config = dict(
    n_layer=20,
    d_model=128,
    n_head=2,
    n_kv_head=2,
    head_dim=64,
    d_mlp=320,
    vocab_size=4096,
    activation='swiglu',
    norm='rmsnorm',
    norm_place='pre',
    norm_eps=1e-06,
    positions='rope',
    rope_base=10000.0,
    rope_fraction=1.0,
    qk_norm=False,
    attn_scale=0.125,
    bias='none',
    tie_embeddings=False,
    parallel_block=False,
    init='uniform',
    init_std_qkv=0.0498,
    init_std_o=0.0,
    init_std_up=0.0498,
    init_std_down=0.0,
    optimizer='adamw',
    lr=0.00183,
    beta1=0.95,
    beta2=0.98,
    weight_decay=0.31,
    lr_head=0.00407,
    grad_clip=2.0,
    warmup_steps=444,
    schedule='wsd',
    decay_fraction=0.661,
    decay_shape='linear',
    final_lr_fraction=0.0,
    batch_tokens=[8192, 16384, 32768],
    seq_len=256,
    doc_mask=True,
    train_tokens=107300000,
    steps=5997,
    dataset='wikipedia_en',
)
Each number is 200 + 30 x the weight over its row's rms, rounded and kept within 0 to 999. Layers, rows and columns count from 0. The size before them is the row's rms in percent of the matrix's.

# layer 6 MLP gate, 320x128, rms 0.0648, rows 14-32, columns 0-127
095,180,187,239,222,122,181,248,181,265,189,168,216,196,249,201,126,181,169,195,149,171,195,189,217,211,185,181,243,242,203,232,203,226,172,221,259,246,211,205,254,194,182,199,175,196,207,204,179,189,186,193,215,176,144,214,207,202,164,223,218,197,200,250,225,241,191,178,197,148,132,210,208,199,173,204,179,123,210,157,192,164,188,217,243,169,206,151,163,138,218,169,168,191,230,162,197,209,234,234,248,221,198,219,210,197,227,209,199,218,146,203,211,182,175,171,202,166,228,199,148,203,249,213,231,206,223,192,233
085,205,233,185,174,169,198,210,192,170,250,156,219,163,186,180,222,233,233,240,189,155,200,165,191,200,210,191,167,202,175,170,221,178,158,230,158,237,119,169,172,270,267,202,207,218,189,252,150,188,193,199,176,193,191,183,213,189,212,187,210,220,176,186,221,178,202,231,188,220,225,218,211,233,164,224,152,126,191,182,184,166,258,210,187,222,252,198,252,199,214,202,185,191,242,193,234,182,251,112,233,199,215,207,208,257,267,197,218,239,247,205,226,186,217,210,209,190,215,190,186,166,174,201,169,212,201,154,173
087,233,224,259,190,190,234,231,213,195,183,219,154,213,188,227,188,219,206,151,197,138,203,200,232,229,206,220,167,215,206,102,157,184,169,148,172,217,226,177,183,280,182,242,222,193,269,214,188,217,195,176,211,173,200,217,190,177,218,211,190,210,188,182,154,234,207,248,202,187,235,207,160,248,219,192,214,217,160,250,189,170,194,173,156,249,210,250,240,151,197,203,213,214,189,180,185,234,218,219,183,241,192,174,225,203,161,243,197,214,206,193,249,152,174,185,202,204,229,155,192,239,226,135,211,219,196,162,246
112,153,217,186,186,154,199,164,203,214,192,226,226,210,195,221,236,229,228,194,182,218,176,141,194,208,146,209,229,161,236,145,177,190,170,209,163,228,251,166,227,219,171,230,221,204,218,225,155,108,196,181,215,191,223,91,238,183,199,147,170,225,190,203,184,195,238,159,224,216,229,168,216,202,199,185,231,170,240,147,236,199,199,221,208,235,252,213,233,173,179,196,196,183,236,200,193,229,168,221,220,196,171,171,178,213,225,197,133,207,197,215,261,198,230,193,194,187,203,156,184,192,232,250,252,204,181,202,224
070,170,216,154,155,222,181,193,177,205,214,223,250,199,215,169,202,230,214,227,181,132,227,194,248,277,192,185,215,154,188,222,176,217,164,182,139,203,218,206,191,269,209,181,175,202,159,228,101,207,189,164,215,211,163,185,243,179,185,194,173,214,242,195,238,234,197,217,208,210,221,238,189,178,181,243,140,152,223,211,162,160,180,233,151,225,221,188,191,184,211,161,182,214,182,153,197,208,260,170,238,167,156,173,218,191,157,187,219,189,235,182,214,200,196,192,208,173,172,219,177,194,183,169,246,191,167,248,189
131,189,214,229,210,201,155,266,186,217,241,184,224,228,236,232,152,198,190,179,113,196,216,202,242,243,224,204,136,163,171,223,228,218,223,208,183,168,178,179,177,227,148,154,197,188,254,203,227,240,200,193,203,202,223,198,210,200,178,216,271,216,212,162,203,216,188,156,192,205,205,213,203,206,181,137,196,197,187,212,279,176,172,201,166,174,182,209,224,170,163,160,155,182,170,198,205,264,166,202,192,162,202,168,139,266,164,198,201,223,174,201,242,211,244,198,225,178,189,196,216,212,215,203,148,173,209,147,225
154,208,200,188,196,225,148,194,205,221,244,220,243,213,186,189,173,149,253,172,189,210,224,157,255,245,221,236,222,194,189,190,175,220,184,191,152,219,177,147,212,232,254,221,235,209,220,196,187,169,185,223,150,193,214,206,187,198,235,215,232,187,168,161,190,203,243,217,189,240,298,175,183,204,162,204,178,169,193,181,219,218,237,189,147,203,202,168,286,184,141,199,177,145,187,202,190,201,191,216,181,227,154,218,174,211,181,201,221,208,281,207,209,219,206,211,185,214,231,194,194,209,187,202,122,246,199,196,268
111,264,210,247,163,220,220,255,212,205,180,271,212,217,159,226,172,191,193,223,202,210,194,229,207,256,210,264,244,229,218,225,209,189,238,164,178,162,206,189,163,191,198,148,154,219,260,175,144,192,210,185,223,192,195,169,234,199,161,206,161,204,171,197,186,189,162,181,177,192,233,238,191,210,213,168,252,172,189,250,187,175,208,229,180,164,197,204,169,247,157,127,216,193,198,223,205,132,140,196,229,226,169,184,216,218,173,184,206,185,155,210,196,174,227,222,200,209,232,182,203,237,254,154,237,182,235,202,177
090,214,176,206,188,142,189,193,219,203,154,203,259,189,217,200,205,182,180,205,188,207,235,193,192,209,226,159,129,236,211,207,158,173,195,194,206,217,191,201,232,124,197,167,167,229,189,227,210,233,162,200,212,171,149,182,217,250,168,205,231,200,233,149,200,189,216,189,220,217,226,182,238,232,250,190,172,214,210,221,171,241,256,238,164,158,241,191,243,201,202,241,189,189,216,213,201,229,261,195,241,200,209,155,154,220,195,153,143,154,188,176,244,217,205,260,143,200,216,203,183,139,179,206,209,249,165,248,180
078,188,186,216,229,162,172,216,170,221,144,186,175,191,195,203,188,199,187,172,194,186,155,196,207,182,171,211,212,163,232,240,199,187,188,200,215,227,174,165,264,214,215,256,217,206,240,243,200,217,174,219,201,219,202,173,197,243,157,233,181,176,227,190,234,191,203,203,233,216,210,220,186,104,218,199,143,225,179,233,140,212,242,240,289,163,200,186,229,145,190,203,242,183,231,227,213,229,150,194,229,209,165,215,192,225,191,189,222,227,173,208,215,222,110,274,215,210,223,182,183,212,198,186,195,243,204,263,194
086,206,190,176,184,239,207,211,201,206,198,226,218,190,218,205,162,203,210,210,199,197,187,167,214,181,218,164,186,183,170,209,219,166,135,206,264,236,151,170,170,241,246,173,193,191,172,251,223,183,168,174,209,205,180,209,176,202,111,207,177,207,166,212,235,196,198,197,170,201,223,192,233,155,218,148,206,225,220,205,235,173,238,223,124,193,194,218,209,217,186,231,175,155,223,229,216,251,219,206,188,205,145,261,155,223,167,158,170,199,200,156,248,249,228,166,185,171,192,215,187,222,157,215,117,265,164,198,220
090,216,148,261,242,260,166,203,216,246,178,210,142,222,193,196,166,208,209,214,206,218,263,207,194,215,215,214,148,200,175,173,188,232,236,245,222,184,158,211,242,231,157,162,203,126,225,218,184,176,197,209,183,148,191,162,206,245,203,216,201,187,201,183,233,214,234,218,178,180,186,231,237,176,227,223,241,247,194,214,214,157,162,182,246,164,230,208,234,242,188,153,213,228,218,207,139,219,184,162,191,190,243,209,242,231,199,196,224,217,158,184,224,240,181,225,182,219,252,212,160,229,173,193,140,206,175,236,171
054,229,179,222,208,187,210,174,216,136,229,238,153,218,228,187,265,225,257,186,235,172,160,213,199,141,222,194,197,161,199,177,156,213,223,217,255,210,193,177,132,214,204,191,210,204,191,182,245,232,188,219,166,156,228,234,173,222,212,170,228,198,193,192,187,232,164,180,193,192,209,146,191,228,226,186,212,196,186,211,210,192,66,170,224,180,160,221,187,228,240,194,215,205,193,185,182,185,224,173,166,178,184,183,235,229,196,180,182,218,197,214,189,246,138,208,198,216,160,226,195,253,210,163,185,197,208,280,189
098,195,185,183,193,218,181,214,211,155,229,247,171,203,169,262,208,202,231,168,175,151,200,203,166,178,210,181,222,142,225,147,157,213,160,144,189,176,229,194,109,176,116,193,197,192,156,264,168,234,226,180,235,190,201,232,158,180,194,150,149,227,221,261,200,170,189,237,213,195,207,181,190,242,254,165,217,184,187,188,190,172,151,182,167,178,196,203,211,195,185,251,174,210,170,166,252,214,242,207,195,189,205,213,217,198,157,208,209,179,226,231,232,213,248,199,204,163,165,201,212,220,199,191,159,178,231,198,197
115,228,191,107,123,219,208,202,195,232,195,179,202,183,198,204,196,169,201,181,168,231,210,168,176,250,181,151,177,239,169,224,209,205,204,173,218,132,194,215,187,216,205,184,206,250,250,158,189,185,200,188,191,210,194,214,138,184,179,209,162,237,172,213,202,201,234,214,201,197,270,183,150,184,204,199,150,184,193,228,217,212,204,207,151,168,266,219,200,154,131,172,138,201,203,177,234,158,207,229,266,209,220,179,188,207,171,226,175,166,257,229,241,186,177,181,178,183,224,201,183,196,225,245,209,223,207,157,229
100,211,200,247,200,201,199,214,197,178,227,199,190,171,209,213,168,199,189,199,194,196,182,246,196,178,225,198,166,226,276,232,228,236,236,220,182,214,197,220,195,132,182,159,212,218,227,187,239,222,213,188,254,199,225,271,216,190,139,215,252,151,167,213,196,174,187,221,228,183,205,204,207,165,227,214,177,245,199,232,207,207,178,175,217,195,147,198,195,186,207,179,169,191,209,201,173,194,163,244,182,139,194,208,192,208,212,187,158,120,135,267,183,241,174,183,192,244,208,201,148,227,175,203,278,160,278,201,198
056,201,238,205,194,228,175,126,191,221,234,210,206,213,205,180,165,251,175,210,221,88,203,166,234,204,195,199,214,195,178,197,123,236,208,228,213,203,213,214,207,188,204,216,184,225,203,184,148,186,191,211,163,199,157,160,274,218,245,206,170,181,223,223,228,214,169,181,216,196,207,216,177,193,210,206,171,153,197,171,185,144,269,212,206,171,225,229,229,221,213,192,204,178,233,210,179,202,214,160,259,210,203,271,192,227,254,158,159,156,180,227,134,208,220,204,243,181,196,202,203,169,172,242,230,227,194,223,178
103,189,190,159,187,185,160,218,160,227,151,193,189,206,166,153,187,157,273,191,166,203,241,249,209,227,220,218,191,155,218,199,191,214,232,221,225,191,185,187,250,188,184,171,197,175,241,224,203,108,192,243,196,202,218,162,205,223,221,269,228,190,254,164,202,190,190,178,185,225,193,169,227,188,237,188,208,210,224,202,206,219,179,203,292,234,232,275,211,203,205,152,146,236,234,132,197,170,187,257,227,186,186,160,171,218,228,209,205,222,194,205,187,213,224,168,187,172,236,221,190,192,208,223,181,189,167,240,212
057,220,222,246,219,188,193,220,182,207,189,212,194,224,233,209,187,212,176,205,178,221,250,210,190,201,217,255,181,204,194,219,197,161,156,184,236,213,219,213,229,230,222,190,273,233,197,213,181,229,150,237,242,170,197,237,209,191,203,201,185,259,148,183,174,156,232,209,176,196,157,206,176,220,192,228,179,170,227,279,193,269,144,177,256,185,171,192,208,217,236,187,110,170,208,188,199,196,141,159,198,146,183,249,203,230,207,254,181,223,192,250,221,151,176,188,201,213,211,194,216,230,208,178,204,160,242,162,223
# layer 6 MLP up, 320x128, rms 0.0635, rows 14-31, columns 0-127
098,184,272,136,225,187,223,215,217,181,187,164,169,223,162,206,143,192,197,193,191,181,155,258,192,197,183,215,177,141,163,182,235,168,200,168,178,164,212,212,216,218,181,173,191,183,205,193,225,197,218,162,251,208,169,215,189,255,187,190,185,207,268,195,143,248,199,204,161,164,173,219,227,181,206,160,256,222,196,228,228,206,224,134,182,209,137,234,159,221,222,176,168,169,194,211,152,210,185,224,186,231,197,178,218,203,221,273,203,193,163,233,153,170,253,196,202,238,206,170,183,196,202,229,217,175,190,135,201
088,191,183,216,192,168,171,177,191,160,234,138,224,161,192,177,236,227,201,156,232,209,195,147,153,158,196,189,225,232,180,196,204,224,149,219,204,184,181,202,149,266,257,169,214,234,193,204,201,257,220,202,196,225,231,215,272,188,199,112,188,253,148,213,223,193,183,195,213,211,215,212,230,218,154,160,188,173,178,195,215,180,208,222,141,212,210,219,209,217,192,137,211,206,179,183,246,135,194,88,182,216,218,212,191,171,227,174,215,231,223,202,200,206,207,200,179,187,208,217,199,175,191,220,157,210,227,198,196
089,228,223,177,217,266,161,193,213,210,195,187,187,197,220,225,150,163,251,207,157,183,270,194,217,169,232,234,239,183,152,237,213,202,207,260,243,195,199,175,190,217,209,208,220,157,227,99,212,168,226,222,199,164,219,205,187,197,225,181,191,179,212,199,168,180,180,184,163,193,205,188,240,189,141,134,185,220,229,262,194,246,133,159,227,180,176,225,178,202,157,164,190,188,220,125,195,213,216,207,185,168,184,214,198,163,226,160,188,185,172,216,169,185,181,210,151,208,184,181,235,195,228,255,224,187,201,210,211
122,190,176,230,164,176,212,210,244,187,242,258,193,186,224,224,183,208,249,263,237,204,233,213,207,225,210,174,257,250,192,228,231,183,186,192,177,205,210,182,285,173,214,208,222,273,181,180,151,169,219,222,210,204,217,225,200,159,205,219,210,193,183,205,165,230,174,228,189,188,238,228,192,234,239,260,198,197,155,151,181,204,251,199,259,270,193,210,180,223,264,181,197,110,196,179,173,180,154,213,186,206,182,143,203,207,239,214,188,203,195,216,212,204,252,168,200,201,207,182,185,227,178,190,215,198,189,195,253
073,207,176,263,193,193,243,218,160,193,130,209,214,183,213,247,235,152,180,210,207,204,203,270,158,206,155,163,179,232,204,242,196,184,203,205,239,224,235,210,178,173,159,203,208,186,220,193,242,237,214,189,133,191,192,248,197,185,269,191,228,186,168,182,260,172,232,185,246,193,227,242,172,247,176,219,174,230,188,238,225,222,113,187,230,237,173,191,173,199,215,205,142,129,237,193,206,201,178,206,215,174,146,206,166,149,219,204,227,202,220,208,229,202,203,199,207,186,158,209,184,203,232,186,211,199,170,188,169
133,231,215,190,209,190,227,140,224,158,194,265,197,182,147,185,257,203,229,222,254,238,217,164,201,213,198,233,217,217,204,223,128,162,179,203,269,190,236,198,188,189,267,193,225,167,176,209,162,179,250,198,227,205,203,245,177,173,198,201,160,191,194,192,175,209,189,222,214,206,184,209,216,197,234,196,215,229,215,215,167,260,198,205,227,191,181,246,182,204,232,193,211,188,179,195,156,123,215,187,210,237,202,244,208,181,214,249,198,274,221,220,163,168,191,237,231,233,175,234,245,175,175,264,178,205,185,264,202
141,195,207,205,248,194,219,211,177,174,176,202,174,180,242,222,220,201,160,190,190,188,226,214,183,178,216,175,176,177,218,165,221,236,143,206,220,171,239,240,152,155,144,202,180,219,191,161,247,269,201,157,223,153,181,186,191,206,205,192,219,195,194,274,207,191,210,139,245,142,156,240,233,206,217,137,188,226,205,172,169,204,181,188,206,172,187,179,148,185,184,174,212,191,219,202,204,226,228,208,251,145,193,128,186,210,193,198,152,167,147,212,181,200,190,217,185,177,191,182,202,253,244,155,263,198,232,160,174
106,166,154,185,228,135,158,177,205,209,222,193,280,204,218,196,226,189,226,160,194,166,236,160,193,206,186,183,159,206,165,219,185,171,214,228,220,198,183,216,214,190,308,237,216,182,175,177,190,214,206,222,144,218,215,165,161,162,244,156,201,258,231,145,215,207,201,208,219,196,190,182,192,264,198,260,171,183,228,193,206,166,183,218,224,223,220,204,248,198,158,209,210,236,228,170,198,218,194,173,203,223,234,200,171,219,218,244,191,213,199,145,214,229,186,181,205,140,191,175,196,141,180,207,162,260,167,189,231
091,186,159,183,210,95,205,226,213,198,162,230,244,181,221,171,227,179,152,179,176,191,215,209,180,181,213,178,120,231,207,216,192,181,228,203,190,221,202,225,209,160,206,182,150,238,233,217,217,214,161,223,217,225,190,196,196,285,134,206,266,200,255,145,154,200,261,218,235,197,192,169,216,170,245,164,223,185,212,242,167,209,225,245,191,168,238,174,219,171,203,216,190,198,182,238,183,209,223,198,229,215,167,161,179,208,183,147,170,177,207,164,204,201,208,250,148,204,184,222,208,190,202,235,205,223,188,231,209
077,272,192,211,211,206,175,250,195,174,213,184,156,229,171,206,197,183,221,189,190,180,195,209,211,190,207,209,201,224,149,182,161,212,190,216,146,198,198,141,136,198,186,192,198,154,228,242,185,256,187,197,174,209,157,218,162,237,221,197,192,219,230,178,168,171,217,195,190,195,182,251,192,90,233,188,218,180,172,192,179,180,201,199,220,172,206,171,214,157,155,187,156,207,214,211,208,154,225,151,191,149,136,169,202,235,169,245,253,215,198,179,236,254,180,227,273,202,236,231,189,208,220,244,232,194,171,192,203
082,183,207,222,195,206,209,199,228,215,147,244,228,187,142,173,175,143,244,220,171,198,245,207,200,224,239,174,191,171,163,217,181,165,173,214,174,204,232,256,197,195,212,282,186,245,165,216,199,198,177,200,216,201,157,205,175,139,177,214,240,211,216,134,195,183,171,208,189,203,194,204,224,200,187,268,222,194,189,176,197,166,183,184,144,215,177,238,207,169,217,232,232,267,182,158,151,156,203,222,186,124,154,206,234,201,177,200,207,209,195,231,202,206,180,205,201,198,247,213,182,140,229,213,220,190,280,200,241
091,203,153,231,245,255,170,217,224,221,154,234,156,197,194,163,190,234,186,168,212,197,314,226,156,192,202,216,182,156,163,197,211,253,232,212,228,161,190,223,188,238,221,175,224,137,215,212,218,198,221,213,214,193,234,197,195,206,208,241,222,202,196,190,202,210,218,237,206,194,182,216,256,221,228,195,196,196,216,182,237,178,182,150,211,168,168,200,218,243,150,106,238,229,173,195,176,231,191,197,187,220,207,216,238,210,197,202,223,216,152,169,199,271,197,219,192,230,200,210,179,244,209,208,154,192,133,236,166
058,215,174,195,228,240,186,236,155,218,140,223,167,222,215,138,173,157,197,170,175,154,162,224,200,240,231,166,201,203,202,207,131,247,216,143,209,231,203,169,149,214,223,222,189,211,216,206,160,216,231,206,200,191,205,211,183,196,186,206,214,192,188,233,240,180,216,145,179,200,220,157,240,226,246,200,259,244,198,250,171,210,165,227,195,206,214,108,215,217,186,265,235,193,220,255,181,229,179,199,246,189,177,156,205,222,226,196,215,212,223,194,196,191,223,232,233,130,195,184,205,249,208,213,160,194,183,224,161
103,153,150,211,166,232,185,220,231,243,182,240,208,214,182,229,234,179,225,219,197,193,152,240,188,215,203,188,152,227,256,173,218,213,255,177,162,204,231,192,224,179,197,221,129,200,179,219,212,183,153,185,209,225,190,208,149,118,183,169,147,232,211,216,237,178,163,194,189,211,202,191,216,231,209,187,163,212,192,230,199,216,190,208,260,173,198,258,193,255,196,232,221,199,199,216,224,200,222,214,192,165,231,217,230,245,201,222,189,134,172,203,270,181,278,170,179,191,192,145,170,200,192,238,200,187,221,160,155
112,185,216,164,200,266,174,208,132,219,230,139,217,216,192,270,228,175,227,182,177,173,246,183,293,229,236,235,202,224,197,246,246,189,229,177,164,187,203,232,199,259,208,166,235,220,194,222,151,185,228,196,132,201,157,135,189,166,163,183,145,220,189,218,199,222,166,210,202,220,215,185,210,215,227,170,259,182,180,214,173,217,175,213,196,251,218,214,219,185,211,180,183,220,223,183,233,201,234,176,187,187,238,234,193,224,159,231,209,241,196,235,203,214,246,203,162,197,215,188,189,171,152,214,158,221,218,195,203
107,195,207,229,241,217,224,118,178,232,178,183,225,230,182,217,173,183,180,188,205,218,249,197,262,227,205,203,197,197,214,206,199,195,220,235,171,156,217,207,228,187,231,187,112,211,267,224,158,159,199,212,197,229,201,165,209,197,190,215,231,184,193,248,177,236,169,246,248,204,256,241,196,155,188,231,203,166,210,198,199,202,170,171,162,250,199,204,277,168,170,211,237,202,230,216,193,171,120,248,222,144,209,220,223,169,192,124,208,165,215,192,211,186,199,184,157,185,204,184,192,236,180,211,192,231,220,187,217
057,202,193,190,224,241,217,200,208,149,204,187,193,211,166,256,217,186,221,172,211,245,166,218,152,205,198,167,240,237,200,165,217,159,220,207,102,254,201,161,202,199,187,139,217,253,185,167,209,209,228,134,146,198,239,209,131,168,198,194,145,175,207,233,197,180,209,246,219,195,191,186,203,181,201,204,256,186,166,202,225,216,167,164,203,209,192,191,213,188,180,204,202,220,192,199,208,193,202,204,217,193,266,161,217,251,214,186,176,131,171,221,245,218,191,180,176,207,199,176,211,246,183,196,117,217,261,183,195
101,215,192,195,194,281,190,161,197,192,180,208,208,189,203,237,242,191,161,203,170,183,230,213,171,134,169,224,172,184,147,237,225,277,224,270,262,134,225,246,188,210,203,189,248,221,225,184,201,215,213,213,229,191,205,192,164,248,208,214,195,177,213,208,185,223,197,206,240,187,193,205,227,182,279,166,175,209,206,232,223,187,205,170,169,187,161,196,188,230,198,165,161,180,144,182,209,158,156,159,215,163,157,214,189,213,141,185,209,229,220,209,170,221,198,187,140,162,205,208,179,236,234,216,175,155,190,166,227
# layer 6 MLP down (transposed), 320x128, rms 0.0606, rows 14-31, columns 0-127
108,172,193,174,175,208,206,177,234,168,202,219,196,199,143,184,233,191,219,161,224,182,207,175,206,186,199,204,185,193,192,233,190,193,205,199,170,200,213,183,188,214,188,196,251,190,210,219,183,196,205,167,208,297,207,169,224,229,256,198,187,201,195,181,193,185,229,214,232,419,177,173,216,203,196,181,235,254,222,217,181,241,216,202,194,196,169,199,226,232,189,223,212,183,204,230,168,204,191,198,169,205,193,221,197,200,195,210,216,183,239,219,196,194,212,242,221,212,187,214,243,213,167,169,188,190,182,193,174
086,186,165,189,197,174,177,181,251,155,223,207,230,168,232,202,186,248,206,125,250,186,198,132,166,184,218,220,222,196,179,199,191,213,193,208,197,200,228,236,205,175,220,197,224,234,196,165,227,245,189,188,219,310,211,249,267,185,226,145,184,258,148,226,186,193,186,214,247,231,200,167,247,177,209,134,218,205,210,223,230,155,212,197,180,219,221,203,153,166,207,185,234,222,209,180,249,159,195,160,179,207,256,185,232,201,228,178,181,193,207,232,220,200,195,167,203,225,194,236,155,211,204,176,152,190,175,194,186
091,277,179,191,211,211,175,242,216,206,222,160,211,147,241,237,182,143,235,236,181,207,208,188,171,230,244,224,220,197,215,216,177,193,187,249,232,205,208,193,179,225,174,166,206,187,204,114,196,169,207,162,171,148,229,183,148,203,213,150,219,203,156,185,161,152,188,190,159,188,201,238,195,178,187,146,200,211,216,285,204,176,170,188,210,173,191,193,169,206,164,199,192,191,167,154,195,218,194,255,212,169,170,237,242,215,249,182,172,230,169,190,157,173,190,223,160,175,190,224,229,195,210,264,207,200,182,200,257
117,154,190,182,162,223,203,213,217,194,139,242,198,177,203,193,244,224,191,239,250,222,209,205,233,193,214,196,225,238,194,190,236,210,181,173,187,220,252,212,212,190,166,217,227,211,169,198,181,185,210,166,181,153,261,250,159,208,218,219,164,203,181,156,189,235,235,234,197,100,192,180,255,200,164,158,218,205,178,173,207,222,185,184,277,233,219,258,136,268,239,201,202,157,235,177,219,224,202,198,168,214,151,183,148,195,190,213,177,193,248,240,193,201,195,181,177,162,184,236,203,221,157,193,219,198,180,216,192
073,167,197,202,201,189,207,267,166,195,210,226,233,135,206,234,192,225,189,168,198,243,224,193,240,193,198,169,180,167,198,200,202,193,194,169,199,161,255,188,200,219,185,234,187,260,201,229,225,218,176,151,226,204,245,207,241,201,228,135,202,182,209,201,208,230,202,175,174,239,238,162,228,172,214,205,181,155,204,206,176,219,129,155,217,193,201,156,155,223,248,149,220,204,188,192,190,203,199,142,171,231,202,156,139,122,210,214,235,236,241,192,183,227,240,147,189,174,214,209,195,278,218,205,207,165,172,177,181
119,245,223,196,184,242,202,168,195,185,186,214,205,166,174,184,235,207,219,206,292,179,243,163,221,195,196,201,212,220,216,173,195,165,179,221,188,247,271,171,266,194,268,203,225,232,175,156,177,184,222,199,180,178,186,199,197,171,189,158,131,190,209,226,209,208,230,211,197,195,215,235,211,200,205,252,224,187,217,187,146,240,204,256,225,239,226,233,199,172,215,196,263,203,259,210,152,148,197,245,213,182,202,227,257,139,195,179,172,191,257,187,178,189,160,168,219,201,181,181,190,208,208,202,237,234,244,218,181
132,186,200,176,152,200,185,207,175,207,191,202,208,198,199,198,222,179,203,187,139,239,210,189,212,225,217,198,189,198,179,161,211,201,191,178,218,179,201,186,159,172,212,224,205,226,221,191,217,241,209,160,184,20,206,166,164,203,228,204,220,210,203,228,202,188,171,164,214,67,228,229,182,242,198,169,172,197,216,192,175,165,203,185,172,181,203,175,233,190,143,177,176,196,185,201,226,243,237,172,201,219,226,181,159,209,200,194,182,202,190,194,188,235,230,203,176,137,227,200,212,214,191,199,197,181,210,192,242
104,184,226,211,165,197,195,219,184,199,198,226,189,198,199,221,203,176,176,241,216,233,175,204,166,196,183,244,202,239,243,184,197,243,234,205,198,223,190,177,189,210,193,208,214,217,279,144,194,234,208,174,214,66,205,192,177,195,200,206,128,206,200,162,222,205,202,170,205,95,287,209,168,193,185,208,175,202,182,201,186,196,211,215,202,170,224,168,187,152,172,193,227,265,225,167,238,194,187,230,205,197,171,160,200,220,177,196,176,202,168,213,231,205,203,234,226,230,241,222,191,274,213,193,215,190,244,215,203
086,175,158,208,235,167,223,220,210,138,163,214,225,172,239,167,214,198,211,198,215,194,239,232,173,251,216,190,223,203,241,234,192,178,189,219,210,226,262,251,199,187,225,200,189,211,178,176,243,212,205,207,189,311,192,257,235,270,187,189,253,196,195,176,184,234,239,204,201,164,136,192,246,170,237,175,222,181,204,252,197,196,159,241,167,132,209,186,227,193,190,237,198,155,200,203,178,198,209,203,168,176,188,192,182,179,157,162,178,207,170,163,199,137,203,232,177,224,183,226,228,208,221,188,242,221,171,202,179
079,111,178,207,276,186,231,224,177,208,175,195,171,199,153,224,180,220,260,228,228,201,183,210,175,183,168,207,187,153,184,205,190,199,224,189,174,210,180,178,176,190,133,190,203,177,201,176,188,228,198,243,158,267,196,186,144,210,160,220,192,205,223,217,193,219,221,207,208,126,172,191,222,156,197,211,219,213,205,256,158,163,161,221,218,204,190,150,220,207,174,204,262,169,197,252,189,229,206,194,203,239,195,193,184,201,198,232,251,251,197,179,222,155,185,264,235,164,225,219,168,241,181,163,203,151,245,193,179
081,244,219,252,182,195,137,208,210,225,231,216,209,168,179,196,203,165,217,213,161,165,180,254,216,207,253,168,227,165,195,209,222,213,190,202,198,209,199,215,183,214,228,258,192,230,161,241,240,209,199,237,222,122,189,203,176,192,139,214,227,184,210,204,219,151,170,196,139,242,222,209,187,178,150,234,198,155,163,180,244,217,242,178,183,206,199,176,211,207,222,236,247,245,222,205,196,176,241,182,193,146,172,239,257,208,201,171,196,146,125,206,207,208,208,178,240,222,204,176,223,167,221,182,176,174,253,206,148
098,169,180,190,234,198,212,178,152,213,216,204,224,210,215,162,183,243,219,172,186,189,237,233,185,177,210,203,201,173,224,237,252,199,254,187,217,178,191,220,209,195,207,186,192,183,221,199,242,242,195,164,187,371,213,217,203,229,174,168,209,225,214,256,178,232,195,218,212,235,196,220,189,223,206,176,222,192,279,188,215,135,194,132,207,179,180,172,137,195,195,202,210,181,206,232,206,249,200,170,212,218,188,199,230,195,212,216,187,231,137,179,179,178,216,190,166,208,235,167,187,186,190,211,192,188,151,181,216
054,202,174,176,145,140,148,164,231,257,162,201,162,201,189,215,260,191,209,247,184,253,191,224,212,202,226,221,182,222,199,144,198,215,205,209,199,206,184,192,134,193,206,165,203,211,145,229,168,194,185,178,195,205,196,215,210,203,150,219,240,227,212,206,197,217,231,185,220,243,207,187,188,215,220,142,204,232,226,210,203,177,127,224,160,218,182,219,192,223,213,181,225,179,195,220,152,233,267,240,218,192,151,241,205,236,195,180,192,199,210,217,84,226,170,217,183,135,163,215,187,199,158,195,198,201,218,229,167
101,213,179,224,199,202,170,222,210,301,243,189,203,225,235,167,158,261,170,192,216,191,250,230,172,225,200,179,187,134,240,266,169,213,214,217,176,211,221,179,258,186,190,181,230,201,170,165,208,201,207,212,165,192,217,207,210,215,222,184,214,162,162,207,207,165,206,231,175,123,183,207,187,169,190,225,191,219,229,180,203,192,204,199,237,218,203,181,188,155,194,171,167,164,198,226,175,212,224,177,224,187,221,217,227,171,276,211,215,196,231,198,191,184,206,214,244,189,204,218,171,208,139,117,167,142,135,222,247
116,157,227,194,194,248,173,237,175,205,265,115,197,210,184,225,203,177,181,198,155,217,248,219,234,205,214,238,240,194,186,224,165,187,224,183,201,174,275,257,187,246,217,185,202,190,183,199,194,164,193,164,180,214,208,200,186,167,191,167,189,223,219,143,193,273,122,190,173,241,215,179,167,194,226,212,232,187,211,186,198,212,192,201,146,213,246,192,210,165,149,171,179,262,199,196,182,145,229,165,243,160,195,226,161,261,200,198,199,233,213,190,198,233,212,221,141,201,214,181,181,181,161,204,171,217,170,204,197
109,190,188,188,182,208,206,238,238,165,166,205,248,207,206,236,209,230,173,192,208,270,224,194,219,263,244,215,166,207,144,171,228,145,178,214,194,207,196,198,179,164,198,212,236,198,231,207,249,253,209,173,196,181,299,154,143,224,171,143,228,222,187,251,180,188,192,138,168,96,213,209,210,211,248,202,254,215,188,220,191,152,165,221,171,189,204,223,206,197,256,232,213,227,196,164,226,212,199,217,211,244,214,162,234,201,201,215,218,218,156,183,182,179,229,183,205,207,199,216,225,211,198,219,191,196,207,192,196
056,151,214,189,233,213,172,213,198,173,231,190,207,210,137,226,188,255,173,161,197,191,195,232,182,189,255,203,203,199,206,174,219,200,174,220,191,181,288,205,166,185,141,215,222,262,252,234,205,179,196,178,223,189,226,192,188,187,169,136,199,201,215,162,172,234,200,223,199,189,252,201,237,215,171,209,184,190,196,161,217,221,174,168,175,195,223,192,155,195,284,212,227,247,175,172,207,205,194,215,231,203,219,131,190,155,238,208,162,205,263,224,231,233,201,225,122,194,178,214,249,243,177,233,205,222,237,216,183
104,93,194,201,229,246,190,179,197,219,214,186,193,212,185,206,236,222,159,222,184,169,186,193,179,189,223,170,187,240,169,199,228,217,197,257,262,167,305,237,210,164,182,215,181,278,142,200,181,203,212,202,233,224,170,192,204,200,195,174,188,215,229,239,211,237,188,174,210,176,162,218,161,196,239,206,202,225,245,214,194,147,207,167,135,201,202,151,222,180,183,150,189,197,166,249,195,227,199,151,194,234,220,215,189,180,174,196,154,229,233,213,192,184,193,177,189,174,217,198,179,227,179,167,183,244,151,188,222